Each number is 128 + 32 x the weight over its row's rms, rounded and kept within 0 to 255. Layers, rows and columns count from 0. The size above them is the row's rms in percent of the matrix's.

# layer 9 MLP down, 96x384, rms 0.0952, rows 0-71, columns 288-383
size [ 97  94  98 105  97 104 104 103  99  94  95  95  99  99 102 105  96 106 105 123 108  97  89 107  90  93  98  94 101  99 102 101 100 105  94 109 106 100  96 109 103  92 100  92 100  98 104 104  98  94  98  95 107  89 100  95 105  92 103  94 102  98 103  94 101  90  97  93 106 128  88  97]
[[ 95 125 167 171 174 110  63 139 171 146 104 131 104  87 150 112 125  64 144  80 122 110 150 128 116 111 158  50 221  57 108 127 111 124 122 144 102 210 132 135 136 158 125 169 152 140 154 121  87 123  90  81 148 153 142  94 142 111 152 119 148  94 151 106 121 171 120 137 159  83 108 238 138 123 148 183 165 169 111 199  50 102 111 145 144 185 131  94 106 141 126 131  89 181  66  78]
 [207 116 130 111 162 171 102 141 113 121 115 151 151 179  72 159 185 118 152 115 107 122 156 167  59 145 169  52 168 134 120 104 177 140  92 172 144 197 114 143  80 121 114 192 137 162 186 118 100 113 162 133  34 175 126 108  79 115 108 101 102 152 148 116  86 133 116 198 121  93 136 145 140 148  95 164 139 148 160 122 161 161 159 180 118 162  59 157 130  93 113  56 119 117 130 146]
 [114 175  98 125 176 112 161 102  70 111 123 147 138 147  81  90  95 114  73 100  84 103 178 132 146  80 101 191 118 125  98 143  89 120 129 113 144  81 160 138 125 115 201 120  86 118 151 163 105 129 141 165 114 165 151 126 136  93  81 102 130  52 138  90 123 138 124 137 128  72 103 139 108 109 248  82 145 144 116 106  54 115 159 101  78 168 114 130  89 186 122 138 138 162  85 128]
 [121 182 103  94 173 149  91 119 151  97 137 158 113 113 159 111 115 133 149 165 102 121 148 151 166 139 148 144 135 163 115 131 196 137 179 146 122 128 120  68 151 171 180  99 150 192 192  70 132 176  97 138 150 106  86 150 161  93 110 128 163 138 221 104 173  97 103 107 172 110 193 116 137  95 114 119  95 134 158 181  95 123  87 120 125  74 137 132  91 179 131 174 100 133 150 111]
 [118 112 191 153 154 105 100 162 139 139 123 123  95 128 161 221 185 147 150  94 119 130  85  91  86 145 148 130 134 106 127 135 160 109 116 141  89 120 127 185 143  91 116 181  86 190 105 119 139  73 132  96 135 128 129  84 138 136 106 161 142 164 123 177 141 138 103  94 143 110 134 100 135 140 170 200 196 130 146 103  56 153 152  71  89 144  93 133 154 166  97  63 139 178 110  87]
 [116  99  55 131 139 114 178 176 132 146 139 144 133 118  86 133 122 122 180 128 137 123 147 140 105 128 150 109 128 130 183  87 126 142 112 145 128 171 152 132 129  96 143  93 163 105 134 146 118 102 131 162 128 135 123 212 106 125 162 128 170 152 140 144 133  85  97 109 151 116 121 129  56 166  66 152 139 173 116  95 119 133 108 158 154 138  89 138 184 147 157 191 158  83 148 140]
 [ 97 127  81 108  97 131 149 170  94 154 151 137 133 139 155 136  79 150 128 100  86 136  88 153  99 117 137 154  79 107 139 171  95 147  79 151 102 151 129 133 116 126 143  98  85 105 142 137 124 123 149  94 180 138 137 151 103 123 102 125 151 125 167 149 143 147 112 142  87 164 139  77 160 182  99 192 141  87  94  70 139 158 118 157 148 118  99  87 108 174 187 121 111 143  94 115]
 [119 164 128 138 145 190  92 153 179 131 108  65 110 147 121 115 168 123 156 114 153 136 124 129 184 150  69  60 120  91  74 145  86 128 165 127 142 217 117  80 150 160 147 105  96 134  90 131 163 148  95 134 123 196 178 129  90  63 142 134 125 120 118 123 114 106 160 128 133  81  32 151  78 190  92 131 108 177 137 147 102 103 117 209 136 118 109 173 106 161 153 159 140 142 156  83]
 [135  67 149 161 165 101  88  70 153 115 110 105  92 154  97 109 111 124 112 153  83 157  81 107 106 136 166 155 153 153 136 132 158 180 125 129 133 175 107 116 139 161 146 156 125 167 181 157 110 131 108  87 120 110 174  85 130 105 160 148 113  31 135 111 114  57 117  84 126 111 120 113 145 108 178 173 149 141 109 112 100  87 161 169  86 134 154 152 145 116 155 170 114 161 223  98]
 [126 126 149 168  78 117 111 124 117 186  68  80 186 167 139 151 112 181  93 151  60 180 139 108 124  96 121 112 136  94 198  99 177 145  85 138 175 115 135 129  70 135 191 177 122 137 131 167 147 128  80  74  61 124 107 114 127  92  77 132 112 148 117  99 144 124 167  73 183 107 161 142 162 140 182 132 127 134 126 168 140  93 102 129  92 139  78  84  57 111 108 166 104 112 159 142]
 [142 182 172 110 144 110 105 159 165  76  99 175 147 108 150  69  79  81 118 111  80 164 176 178  59 131 166  98 165  87 120 153 170 130 109 113 156 132 127 172 129  54 158 151 116 128 101 102 132 187 110  82 129 157 156  95 164 112  73 100 138 155 173 150 139 144 167  97 140 138 117 125 171 146 208 135  82 163 124 164 123  78 107 155 117 145  98 180 125 133  82 151 162 111 145 136]
 [119  99 151 137 162 151 151  91 149 144  52 139 125  77 146 120 133 131 193 129 154 156 159 149  97  96 102  84 115 145 108 111 184  83 139 148  77 124 154 183 202 108 113 110 131 143 107 157 153  55 109 107  60 131 123  65 149 126 191 119 128  75 122  88 172 162 168 134 122 124 157 177 101 152  44  90 162 114 124 193 130 110 133  71  93 170 177 159 132 144 149  87 127 184 144 129]
 [ 89 116 121 102 157  60  94 171 137 122 119 173 118 149 173  95 183 105  98  69 186 128 171 169 124 123 130 178 105 140 127 111 128 137  73 150 108 128 118 153 109  97 129 136 155 116 161 186 143 167 112 131 174 185 137 136 129 152 155 110 148 114 163 110  99 125 163 100 125  83  72 195 134 133 139 113 112  90 124 116  81 110 179 104 178  96 110 150  90 194 144 112 117  83  65 194]
 [126  59 186 159 144 141 134 134 103  98  96 158 104 116 169 102 194 137 171  94 122  77 203 175 118 111 107  98 132 141 185 126 114 165 108 189 137 147 147 164  84 123  79  92 128 146 136 134 115 121 114 210 145 117 136 164 129 157 102  92 115 136 111 131 159 151  78 138 138  98 125  96  89 114  81  84 120  91 151 113 142 147 123 126 160 130 176 142 116 158 152 157  93 168 125 123]
 [114 140 164  97 105 164 139 159  70 124 105 122 116  98 153  95 135 173 101 104 164  75 136 111 133 136 102  79 125 127  80 149 105 113 138 134 142 128 109 152 137  97 105 150 125 154 180  66 117 125 191 122 146 142 144 175  90  83 101 140 113 106 138 132  92 174 135 135 130 135 143 143 142 115 202 133 199 170 119 124 141  84 143 134 126 123 146  84  54 133  78 128 129 106 145 136]
 [134 163 131  86 102 107  87 127 100 149 109 101 113 133 129  90  95 108  99  85 181 125 113 121 177 144 162 109 149  87 114 121  83 119 131 139 106  74 113  64 130  87 141 114 138 169  68 142 126 150 168 147  87 130 119  91 131  87 104 133 114  58 124 194 145  94 121 138  91 134 183 104 171 132 163  77 124 113 168 136 113 118 173 161 133  62 149  83 152 117 127 125 164 163 196 142]
 [102 137 158 179 108 109 166 151 192 122  89 137 135 105 133 125 122  90 143 106 183 127 118 141 162 106 194 140 168 107 155 120 137 119 157 150  75 160 124 187 146 127 175 177 136 137  84 161 234  97 126 201 114 147 131 148 121 138 129 115  72 120 159 111 122  98 104 123 223 128 139 153 178 101  73 118 175  89 144 108 102  55  85 163  73 118 164 114  62 103 151 134 105 158 123 112]
 [119 117 156  69  56 109  98 111 151 140 211 167 132 114  77 170 148 165 154 105 105 112 133 121 180 176  98 130 188 126  84 122 143 140  98 100 110 118 167 142  98 132  65 169 138 117 125 169 116  92 106 121 107 199 135 126 149 145 110 100 116 126 131 185 141 128 158  98 151 132  74  92  73  76 114 144 122 116 120 133  93 135 130 156  87 155 133 135 152 122 113  90 108 112 126 132]
 [142 145 101 219 101 128 129 108  96 126 108 125 122 115  94 199 171  85 135 125 107 112 182 116 175 149 151 114 117 123 125 101 123 136  80 138 104 176 188 125 112  80 137 140 116 158 101 129 131 179 171 149 138 129 162 178 128  76 125 139 136 118 132 181 177 105  82 177 118 122 136 161  88 163 143 138 143  97 142 176 112 130  45 130  76 146  65 194 108 138 124  74 127 123  97 158]
 [150 138  76 116  48 193 129 131 119 250 114  90 124  90  71 106  89 138 143  89 128 102 194 115 163 159 154 171 156 116 169 109 114 138 134 117 136 138 153 131 129  58 133  61 113  73 104 141 113 128 126 112 168  84 144 109 148 126 121 104 109 149  82 118  90 149  73 116 134 136 104 131 128 180 141 140 142 168 111 140 160 102 186 138 124 148 154 179 111 179 116  86 185 145 132 130]
 [ 79 147 143 130 162 154 157 141  89  51 191 130  89 148  73 121 120 174 129 142 116 122 154 114  75  58 148 161 167 141 162  85 180 157 138 120 128  79 118 139  90 105 139 147 140 150 137 183 155 167  91 125  83 124  95 168 171 125 106 127 135 183 144 186  91 124 107 140 182  97 113 137 121 124 118 113 150 129  35 150  99 137 112  72 157 100 145 151 116 124  94 154  87  87 111 108]
 [140 119 160 132 119 150 108  83 129 156  77 130 130 138  96 152 110 148  75 161 104 140  84 114 212 142 190 120 127 153  62 109 121 113 134 118 140 110 105 132 131 111 168 118 136 157 150  89 122 132 148 163 141 147 184 120 126  90 144 148  73 113  91 102 146  72 199 146 108 145 104 147 149 105 145 186 122  61 104 110 100 137 163 159  75 116 135 163 175 107 131 139 119 124 145 186]
 [144 129 126  42  87 126  89 164 154 110  98 133 143 118 142 135  74 140 180  75  96 162 116 134 137 117 125 145 158 182 145 109 226 150  94  59 112 157  83  74 134 147 147 181  92 151 129 168 137 125 178 114 149 159  80 103 224 186 166 122 112 132 127 116 122 101 128 164 198 140 147 120 164 103 123 159 209 136 112 225 138 137 142 111  97 114 129 116 143 126 126 102 100 140 139 112]
 [ 99 123 113 125 115 102 147 131 168 149 108 170 167 156 116 137 135 143 149 132  87 140 144 114 118 172 145 109 198 155 155 128 111  94  96 161 116 186 168 192  99 171 165  65 105 150 139 117 102  69 148 123 237  37  84 111 160 118 107 135 176 199 157 111 115 168 139 123 220 123 147 143 114 152 104 186 122 197 104  80 110 111 130 155 107 123 180 154 186 138 130 135 125 121 145 194]
 [114 124 190 107  85 138 106 114  90 136  45  60 111 106  72 127 113 114 107 175 113 158 162 171 134 188 103 124 119 145 139  69  87 138 129 117 105 170 154 177 223 169 154 135 158 143 154 143 108 146 142 132  74 102  40 129 116 167  95 123 112 161 113 202 165 167 133 155 127 108 163 132 154 135 116 141 182  94 177 146 131 106 166 112 139 167 132 119 119 137  93 161 152 108 155 113]
 [117 123 150 103 132 175 157 123 125 108 147 102 155 135 119 188 116 130 130 130 125 181 108  99 126  86 118 129 167 115 151 117 128 137 118 118  99 209 128  97  95  66 102 123  54 200 145 127  84 140 114 122 143 137 130  88 109 158 151 149  82 179  91 180 165 113 156 170  95 175 144 108 177 124 141  96 111 144 141 157 137  89 116 183 160  86 140 176  99  83 159 101 131 147 130  74]
 [ 92 136 133 152  93  98 118 160 146 178 155 133 134 140 174 108 125  98  94  51 135 123 161 127 150 130 127 115  99 152  89 138 115 136 147  73 104 113 118 117 119  97 168  91 124 123  85 108 192 114 111 129 150 107  89 217 114 116 138  58  97  83 133 103 134  98 108 166 106 148 131 140 130 141 169  33 121 193 152 152 150 150  92 119 135 111 132 126  98 139 136  37 135 113 183 129]
 [147 161  79  61  88 163 164 111 147 104 173  66 131 144 124 161 109 133 168 165 144 115 179 134 132  38 185 111 139 157 109 117 127  48 100 117 157 101 124  97 162 166 127 169 147 100 121 147 132  95  78 155 181 143 102 144  72 108 158 111 159  85 176 112 173 142 119 106 108 108 131 158 112 125  75  82 116 103 151 124 166 135 159 175 145 142  62 129 115 154  89 129 157  77 146 168]
 [122 121  53 152  82 100  99 137 108 122 132  88 125 160 124 120 126 122 123 171 145 146 127 121  96  92 136 159  77 136 149 146 160  64  84 145 170 162  81  90 109 131 147 141 127 114  55 177 124 168 121 161 155 163 172  78 143 107 143 104 165 131  98 112  61 110 178 139  73 151 170 153 149 121 137 106  69 119  61 116 126 173 124 120  77 111 129 167 103 135  90 179 174  87 159 119]
 [139 155 123  84 176 107 166  83 155  80  63 143 129 149 117 113 119  74 113 121 113 199 123 148 125 100 115 180 163 108 160 143 101 102 139 113 133 110 189 143 134 117 182 136 149  76 119 142 163  78 111 163  95 121 174 164 107 110  62 137 169 107 143 107 138 112  94 114 118 135  95 165  92 132  65  86 120 180 136 167 158 168  84 141 151 115 122 150  93  94 153 202  91 109  87 125]
 [103 158 121  65 124 145 141 110  84 129 127 118 123  99 112 105 132 102 108 157 124  63 107  67 110 183 150 100 196 124 139 112 152 114 135  93 137 123 136 182 116 114 119 116 145 213  66 115 130 132 132 134 165 100  91 122 122 202 119 111  38 113 171 103 116 165  86 148 137 121 163 161 112 155  95 139 124 115 168 138 136  97 118 135 169 159 147 174 123 122 136 154 154 116 130 139]
 [133  67  99 124 100 124 123  81 117 115 116 100 128  93 118 190 150 121 119 106 101 134  81 121 148  93 134 149 189 128 112 117 179 120  70 178 124 100  61 149 103 131 165 140 146 159 145 105 231 126 115 157 124 103 128 123 110 121 125 109  62  80 153 105 125  99 197 140 150 113 126 142 137 114  96 153 111 121  98 115 157 136 106 136 112  79 136  91 187 143 117  91 161 129 177 142]
 [170 150 138 154 203  96 130 125 134 105 155 114 170 175 127 131  76 163 132 116 131 167 103  92 131 107 131 125 113 142 198 105 103  98 141 146  94 110 114 103  62 167 137  99 123 167 135 111 130 133 115 165 131 121 102 117  82 172 148 114 141 118 153  98 129  79 145 118 159 193 129  76 170  68  94 127  94 131 104 178  91 149 114  87 107  40 108 158  81 113 132 139  50 136 188 155]
 [174 149 107 127 143 138 128 111 137  85 191 159 149 127  99  92 168 184 154  80 151 142 108 121 104 110 121 105  78 133 113 195 135 167 140 160 140 184 130 105 143  90 109 134 102  97  88 125  47 124 104  86 142 123 100 147 134 115 109  73 182  67  97 169 107 136 111 113  95 143 106 125 105 106 146  76 131 152 127 199  91 110 122 125  80 167  65 120 149 143 180 124 151 105 156 134]
 [ 97  89 158 137 112 155 137 121 120 174 138  99 130 137 176 205 136 163 149 183 162 117 152 149 133  95 134 107 136 138 159 104 140 107 193 116  79 155 139 149 109 113  78 163 125 198 152  73 104 137  92 132 133 148 119 137 153  62 116 196 120 183 107 100 179  90 150 166 128 163 204 104 131  95 122 138 110 153 113 100 168 171  95  90 124 120 103 114 124  91 123  98 117 130  97 145]
 [129  56 126 105 137 134 159 158 142 138 103 165 133  52 159 111 131 121 110 159 167  85 163 146 125 170 146 151 111 138  90 146  91 131  76  77 144 143 130  86 135 187 104 120 171 114 199 115  74 121 101 157 113  67 129  99 114 124 135 103 161 143  97 235 135 140 159 126  95  98 139 181 105  89 140 133 155  65  93 148  99 163 117 126  86 125 112 189 139 109  91 117 119  64 139  58]
 [117 188  86 110  78  67 113 113 120  62  69 197 105 124  68 147 170 129 106 134 170  35 135 120 161 124 148 139 166  69 141 131 104 146 110 129 103 219 148 100 107 114 104 205  96 175 100 134 174 141 138  78 112 167 119 109  71  74 153 119  94 120 132 145 107 113  97 117 193  93 157 185 146  48 136 134 168 139 154 195 132 187 109 133 153 143 148 173 122 130 150 124 136 194 101 131]
 [119 142  88  64 164 122 179 175 100 141 177 176 117 141 155  37 161 147  88 110  99 153 102 151 164 175 160 204 141 138 125 159 167 100 118 202 140 101 142 173 109 137 108 186 165  96 161  98  79 144 139 124  96 119 145 162  45 200 139  95 108 126 111  90 126 131 129 131  76 113  89 116 110  77 129 141 135 120  83 147 112  88 182 127 162 186 137 111  73 125 155 106 139 112 122 124]
 [130  97 119 139 162 138 109  94 118 125 107 171  59 173 113  80  63  97 117 123  82 164 145 124  94 114 135 164  80 109 174 128 157  86 113 146 148 161 189  82  97 153 148 168 149 121 123 152 137 124 111 150  96  70 149  93 105 152 144 154 100 141 118  64  96 131 150 106  71 105 165  88 107 161 142 153 100  73 100 103 125 162 127 104 132  85 161  95 137 137 187 139  87 158 104 153]
 [142  99 172 137  91 104 153  79 140 100 154 138 158 110 162 134 182 114 170 143  80 168 160  69 149 106 161 166  99 125 167 109 144 119 174 140 134 144 124 158 181 115 122  89 141 152 191 133 143  67 109 103 108 172 142 126 104 123 144 156 100 138 122 113 128  78 138 130 176  90 175 104 152 197 170 135  45 127 117 109 150 139 142  85 107 109 162 131 165 142 137 136 149 116  80  94]
 [155  87 118 152 160 143 120 156 154 168 146 105 131 105  73 164 132  90 132 190 109 188  75 145  66 160  88 118  74  76 109 108 149 156 105 192 113 107 165 144 117 127 136  88 149 168 173 127 150 125 131 136 120  85 122 131  66 169 120 119  79 124 115  91 115 141 162 124 137  86 114  94  97 112 151 155  97 153 110 113 114  80 172 154 127 116 170 110 141 147  76 151 158 125 123 101]
 [115 179 122  84 149 151 121 124  87 124 111 103 152 142 150 161  96 210 132 135 185 102 143 107 114  97 146  87 135 131 149 100 122 138 160 134 160 116  96 118 127 134 137  95 107 113 120 105 187 137 111 121 159 198  91 173 121 107 189 158 152 144 127 165 163 140  73 134 121 104 147 130  76 129  93 174 131  44 160 154 145 127 101 119 122 113 136 114 135 152 130  97  50  87 172  65]
 [111 147  99 115 130  88 125  81  90  84  83 103 166 179 191 145 117  98 156 142 132 126 155  71 100  73  99 125 105 133 155 127 144 175 134 131 147 136 132 124  76  95  38 153 172 137 157 153 106 153 121 137 143 180  98 122 109  69  90 186 113 137  94 170  92 152 168 145  71 157 120 104 155 135 163 135 159 182 112  89 131  98 147 144 138 141 131 115 153 131 111  94 148 114 163 116]
 [ 68 161 181 181 187 121 136  83 150 101 138 231 186 140 153 138  69 209 160 129 117 166 151 144 126  84 153 134 175 137 116  81 160 185 117  76  83 154 167 153 100 104  54 102 159 126 146  92 102 115 106 195  86 114 136 103 111 131 164 149  49 119 133 118 180 183 136  86 137 137 113 110 104 129 123 150 134  65 177 116 158 131 180 125 168 105 114  84 129 101 113 119 171 170 174  77]
 [130 150 105  41 181 165  89 169  84 116 174 168 127 162 146  92 160 110 152  90 102 150 124 108 119  98  89  93 119 128 154 111 111 145 178  87 141 138 124 132  83  96 147 120 122 122 141 155 125 124 166  87 185  97  68 129 102  78 189  67 161 158 129 139  89 185  94 177 142 122 133 120  85 146 117 204 170 138 136 103 127 185 135 167 136 119 116 159 159  49 150 207 136 116 153 123]
 [111 149 106 102 153 178 120 181 116 116 130 161 141 154 108 103 138 182 172  99  82 180  50 187 106 135 172 125 174 113 128 144 119 173 108 200 146 122 148 112  95 103 108 137 152 108 120 120 154 149  88 185 115  83 138 136 170 105  65 138 143 117 152 117 143 180 184  86 120 113 172 109 125  45 189 103  87 123 206  97 118 118 153 112 149  79 143 119  97 158  96 176 124 154  61 158]
 [191 118  55 103 120 189  85 128 117 152 139 150 115 183 148  79 136 108 129 134 134 137 139  97  89  81 122 120 152 165  75  87 154 158 139 115 143 196 127 128 135 134 168 123 135 187 191 131 121 174 162 153  96 187 156 121 132 103 148 100 134 113 126 142 107 116 160 167 189 135  96 159  67 124  77 151 152 120 169 115 188 182 171 145 166  72 128  90 159 120 179 168  81  78 110 146]
 [179 106  86  96 127 160 107 149 146 111 160  92 127 106  91 107 121  91 102 146 193 140 112 159 119 127 140 136 118  11 146 170 182  90 142  87 160 117  98 115 108 135 114 126 164 174 139 138 166 196 111 129 209  97 160 144 119 142 148  92 140 121 152 121 124 150 177 162 166  73  90 120 173 156 155 140 123 122 227 138 153 124 134 160 213 110 105 129 166 149 105  96 101  92 174  78]
 [ 88 107  99 145 138 126 111  87 152 106 147 117  88 130 199 120 151 161 103 141 126  93 115 137 167  53 136  98 129 211 167 146 114 162 118 153 149  54 107 110  82 135 143 137 119 141  94 123 163 152 130 115 144 145  98 121 117 108 105 114 108 130  99  92  75 113 117 129 103 126 133  74 150 127 102 128 134 162 152 146 191 118  72 151 115  91 132  79 148  77 155 147 138  84 180 129]
 [ 94 132 150 138 129  74  86 136  82 111 104 126 141 127 125 173 120 114 170  66  94 107 125  69 135  85  58 179 118 144 109 149 110 111  99  90 168 133 122 144  74 122 156 151  93 167  79 107 180 125 160 140 121 148 104 159 105 201 145 135  68 123  76 106  83  95 116 136 124 194 138 106 135 137 116 118 115 142 111  93 145 117 135 136 151 130 111 124 109  93 147 155 132 141 149 167]
 [126 159 145 161 133 121 142 149 155 156  90  71 158 174  88 102 139 106 151 142 119  73  87 103 108 115 130 121 123  80 126  54 135 101 132 177 142 143 163  80 116 128  85 144 114 130 165 163  92 136 141 173  79  83 171 126 105 113  97 133 151 133  84 144 112 132 149  92 118  86 165 131 127 147 104 106 119 131 133 134 135  99 105 189 161 148 158  64 123 158 102 151 156 112 133 144]
 [118 145 129  96  94  72 130  74 125 123 119 199 110 151 146 216 127 132 133 140 150 110 161 134 100 142 175 131 143 144 127  76 123 143 142 138 118  91 157 165 113 136  82 100 177 123 102 141 135 105 141 119 155 147 114 102  71 114 108 101 146 111 115  60 136  86 103 104 170  84  73 129  89 107  94 135 114 109 117  96 163  87 155 136 113 118  69 157 149 120 171 139 123 155  94 173]
 [178 133 149 150 147 121 103  58 110 198 165 175 142 105 169  96 125  77 141 169 130 140 150 112 138 143 109 108 107 132  82  97 129 120 150 105 115 106 151 153 128 133 141 122 132  87 170  80  92 172 127 158 157 151 133 123  75 155 123  85  93 117 112 145 177 147 126 116 118 173  84 150 106 137 185  75  65 165 153 106 161 121 137 139 138 161 160 117 150 148 127 139 200 131 136 111]
 [ 90 110  79 136 118 125 193 118  78 125  77 122 155 147  85 147 133  93 136 114 147 125 154 108 153 113 121 143 136 104 193 124 157 147 112  66  99 138 167  72 150 172 124 133 135 116 141  95 109 116 167  99 130 139 108 169 120 136 141 169 102  61 113 102 118 136 184 115  91  89 114 154 187 132 103 113 102  73 109 115 153 132  80 156 117  93 218 137 103 109 118 127 193 122  81 140]
 [120  97 102 112 107 105  71 130 175 120  78 120 113 166 128 145 111 110 141  88 124 174 110 139 112 163 152 175 136 130 127 155 152  95 152 183 135  93 142 138 111 149 125 138  89 108  79 195 118 101 166 182 183 146 124  90 130 159 111 129 126 177 117 119 107 108  74  89 126  90  43 157 149 167  97  97 137 185 130  67  79 152  87 114  88 170  97 112 155 180 179 128  99 128 118 130]
 [ 74 165 136 122  93  98 106 152 106 110 116  66 173 144 147 159 131  89 125 172 130 145 124 129 142 175 126 130 171 112  99 136 150 123 132 122 113 138 109 136 225 131  93 114 147 145 110  79 120 175  89 122 118 123  84 158  90 173 149  64 108 145 161 179 126 112 151 102 186 117 105  92 157 126 126  75  85 178 121 148 153 106 116  79  84 135 129 198  97  75 128 144 179 150 125 133]
 [165 173 119 136 146 136 119 128 173 115 100 129 122 129 131 137 142 166 169  74 141 112 121 112  75  87  61 174 106 124  87  98 168 117 137 123 142 128 142  50 129 127 101 186 131 114 132 164  98 136 127 106 107 177 158 162 165 106 121 136 187  99 140 106 153 173 135 105 135 199 117 104 118  53 116 152 147  70 117 101 143 142 126 106  89 127 128 168 154 157 128 166 117 178 131 132]
 [ 93 146  82 103 138  69 204 154 150  72 196 119 141 135 124 148 163 133 104  99 135 114  94 118 165 135 111 133 113  59 139  61 143 126 130 118 160 121 125 175  86 111 116  98 100 121 132 122 126 119 118  71 128 118 181 158 142 115 140 125 160  66 110 123 122 141 122 154 128 164 104  80 129 123 116 126 190 125 127 140 195 123 112 121 162 103 141 107  99 167 150  75 113  81 162 103]
 [172 115 146 173 130 152 163 150 168 189 166 112 115  79 140 132 103  80  66 100 155 131 127 102 125 109 196  72  97  91  59 108  89 141 136 167 217 148  75 167 174 162 181 101 149  84 142 107 138 145 127  98 121 132 130 150 116 187 192 117 124 130 166 176  88 151 130 112 156 107 159 129  44 124 124 129 115 149 139 152 161 195  85 116 152 135 106 119 136  89 154 115 103 106 117 107]
 [147  87 125 143 175  98 119 193 152 100 144 147 122 137 128 159  94 144 156 146  89 176 161 141 114 125 106 125 114 114 163 138 156 137  99 116 124  71 170 107 105 128 142 127  50  88  92  35 154 111  93 185  88  89 114 106 142  79 175  86 148 101 102  93 131 147 151 148 133  98 137 178 159 117 132 162 175 181 139 153 192 108 126 145 102 109 150 130 106 113 128 180 110 203 202 167]
 [192 154 138 116 151 117  88 100 187 108 200 132 122  95 105  83 136 146 173 136 144  90 141 151  92  85 186  99 102 198 162  39 128 166 123 121 132 149 143 150 136 163 122  99  85 179 135 160  70 127 163 126 138 171 117 109  93 141 160  76 111 129 135 141  81 103  93 164 174  66 157 163 114 128 179 156  73 132  98 183 168 133 121 165 129 119 156  99 118  77 108  87 126 123  99 174]
 [138  59 170 161  93 147 109 106  81 100 192 111 114  90 128 144 114 178  69 166 179  81  97  87 116  81 127 166 117 194 115 143  81 147 162 137 148  72 134 131 136 159 163  70 183 170 142 132  76  73 108 100 135 157 173 128 159 181  73  86 127 126 130 111 140 120 148 154 163  79 165  49 119 126 105 137 120 199 156 157  96 163 161 103 116  87 116 130 143 181 107 108  89  80 159 138]
 [112 193 156 157  76 134 124  96  97 105 202 137 128 139 128 136 134 135 149 123 185 151 134 106 111 120 214 149 138 111 124 178 132 156 145 157 135 114 155 147 190 146 136 142 163 130 102 132 141 180 133 133 111 139 143 192 162  89 162 184  88 163 148  69  86 106 115 117 185 188 142 129 202 133  83 111 137  82 120  90 132  95 117  85 147 119  97 155  75 104 157 166 155 193 120 101]
 [106 134  96 143 165 128  82 122 122 130 150 185 124 137 110 133 110 129 110 175  88  95 169  99 152 156 133 141 167 179 175 172 118  98  96  81 155 192  81 157  88 101 112 120 150 168 206 108  77  80  51 126 104 116 116 125 128 118 109 136 105 107 113 169 169 102  90  90 145 140 143  86 135 131 165  82 129 110 167 127 113 123  98  37 141 114 112  92 129 170 104 135  91 132 115 115]
 [200 114 135 147 114 116 182 140  90 125 104  67 122  76 194 145 119 127 116 104 137 134 138 106  92 187 110 137 137 146  87  89 152 173 146  92 158 117 138 158  79 103 177 108 124 172 157 121  95 174 137 116 101  17 181 135  90 173 104 133 117  76 107 114  86 134 144 140 111 107 133  92 178  70 144 160 173 112 136 137 130  74 191 121 129  95 159 118 123 112 106 166 205 123 114 108]
 [172 122 104 166 160 148 216 116 174 201  97 136 117 122 137 133 122  91  74 147 165  98 184  77 153 147 117 152  75 182 102 150 132  49 109  90 126  85 128  62  93 155 165  98 120 149 127 149 161 139 162 108  50 179 134 165 133 164 137 160 106 126  79  99 108 122 116 117 162 121 115 179  92 131 116 136 164 132 154 184 157 138 137 136 126 108 116 175 143 188  92 142 140 151 152 147]
 [ 91 124 145 169  91 169 181 105 130 127 184 164  82 183  76  97  45 122  90 116 127  98  51 130 135 160 123 139 144 123  94 119 132 151 158 110 113 118 147  95 125 103 133 103 128 101 128 173 121 108  61  72 161 121 135 164 132 162 127 103 115 172  97 116 106 170  88 105 128 141 128  56 168 118  94 115 170 206 119  79 150 165 106 114 113 159 131  97 105 113 123 128 170  94 150 181]
 [ 68 123 116  38 104 141 172 124  93  81 144 159 164 140 172 173 148 114  89 143 142  82 135 155 116 116  89 151 175  95 109 144 153 122 132  73 148 127 158 170 150 131  84 134  95 152 135 120 143 134 118 113 210 141 131 112 112 149  89 125 117 150 144 129 129  96 101 124 153 163 129 127 106 150  74 136 124 156 208 151  90  92 155  78  95 188  95 160 110 108  91  85 102 150 128 129]
 [ 65 120 135 132 118 121 181 132 122 102 148 122 117 108 112 101 104 118 106 152  61 159 101 108 130  95  87 126 102 132 104 154 102  82  91 145 137 134 121  72  92 160 103  77 220 130 171 140 162 156 140 136 156  74  89 167 102 157 109 128 136 109 135  77 108 119 165 143  82 119  89 113 172 171 132 176 125  93 133 156 145 149 119 103 205 150 123 180 176 124 157  94 140 171 123  91]
 [130 152 123 151  99 127 121 107 140 129 175 160  80  89 174 113 168 117 109 154 169 142 105 137 149 142 130  94 121 151 135 162 136 164  83 119  77 107 109 179 154 119 148 128 107 101 131 146 147  78 200 131  93 103  78  74 173  95  77 122  90 130 138 125 117 164 184 168 108 163 104  61 122  72  89 108 119 108  76  72 113 139 133 148 111 133 175 118 121  99 103 112 135 125 143 223]
 [158 109 135 131 145 100 117 109 174 161 155 161 203 120 128 124 100  76  97 155 136 147 162  94 144  95 104  99 139  78 161  89 139 146 119 151 148 148 103  93  99 134 137  92 111 150 147 178 153 160 116 125 142 130 130  82 174 145 127 178 138 123 101 111 136  95 166 145 182 173 146 117 123 133 182  31  98 168 112 108 147  92 131 127 134 142 195 135 116 134  87 115  85 161 131 118]
 [128 165 156 138  94 127 135 163 167 115  86  80 170 137 159 128  86 137 120  83 102 106 147  56  82 114 119 184 138 136 119 165 147 129 126 102 145 154 109 134  90 105 156 145 159 142  80 131 115 170 160 166 143 207  53 160  85  99 154 198 112 125 143 110 164  94 135 158 133  49 105  67 115 123 102 144 191 125 151 143 117 152 147  92 155 145 124  97 124 126 110 179 184 142 136  95]]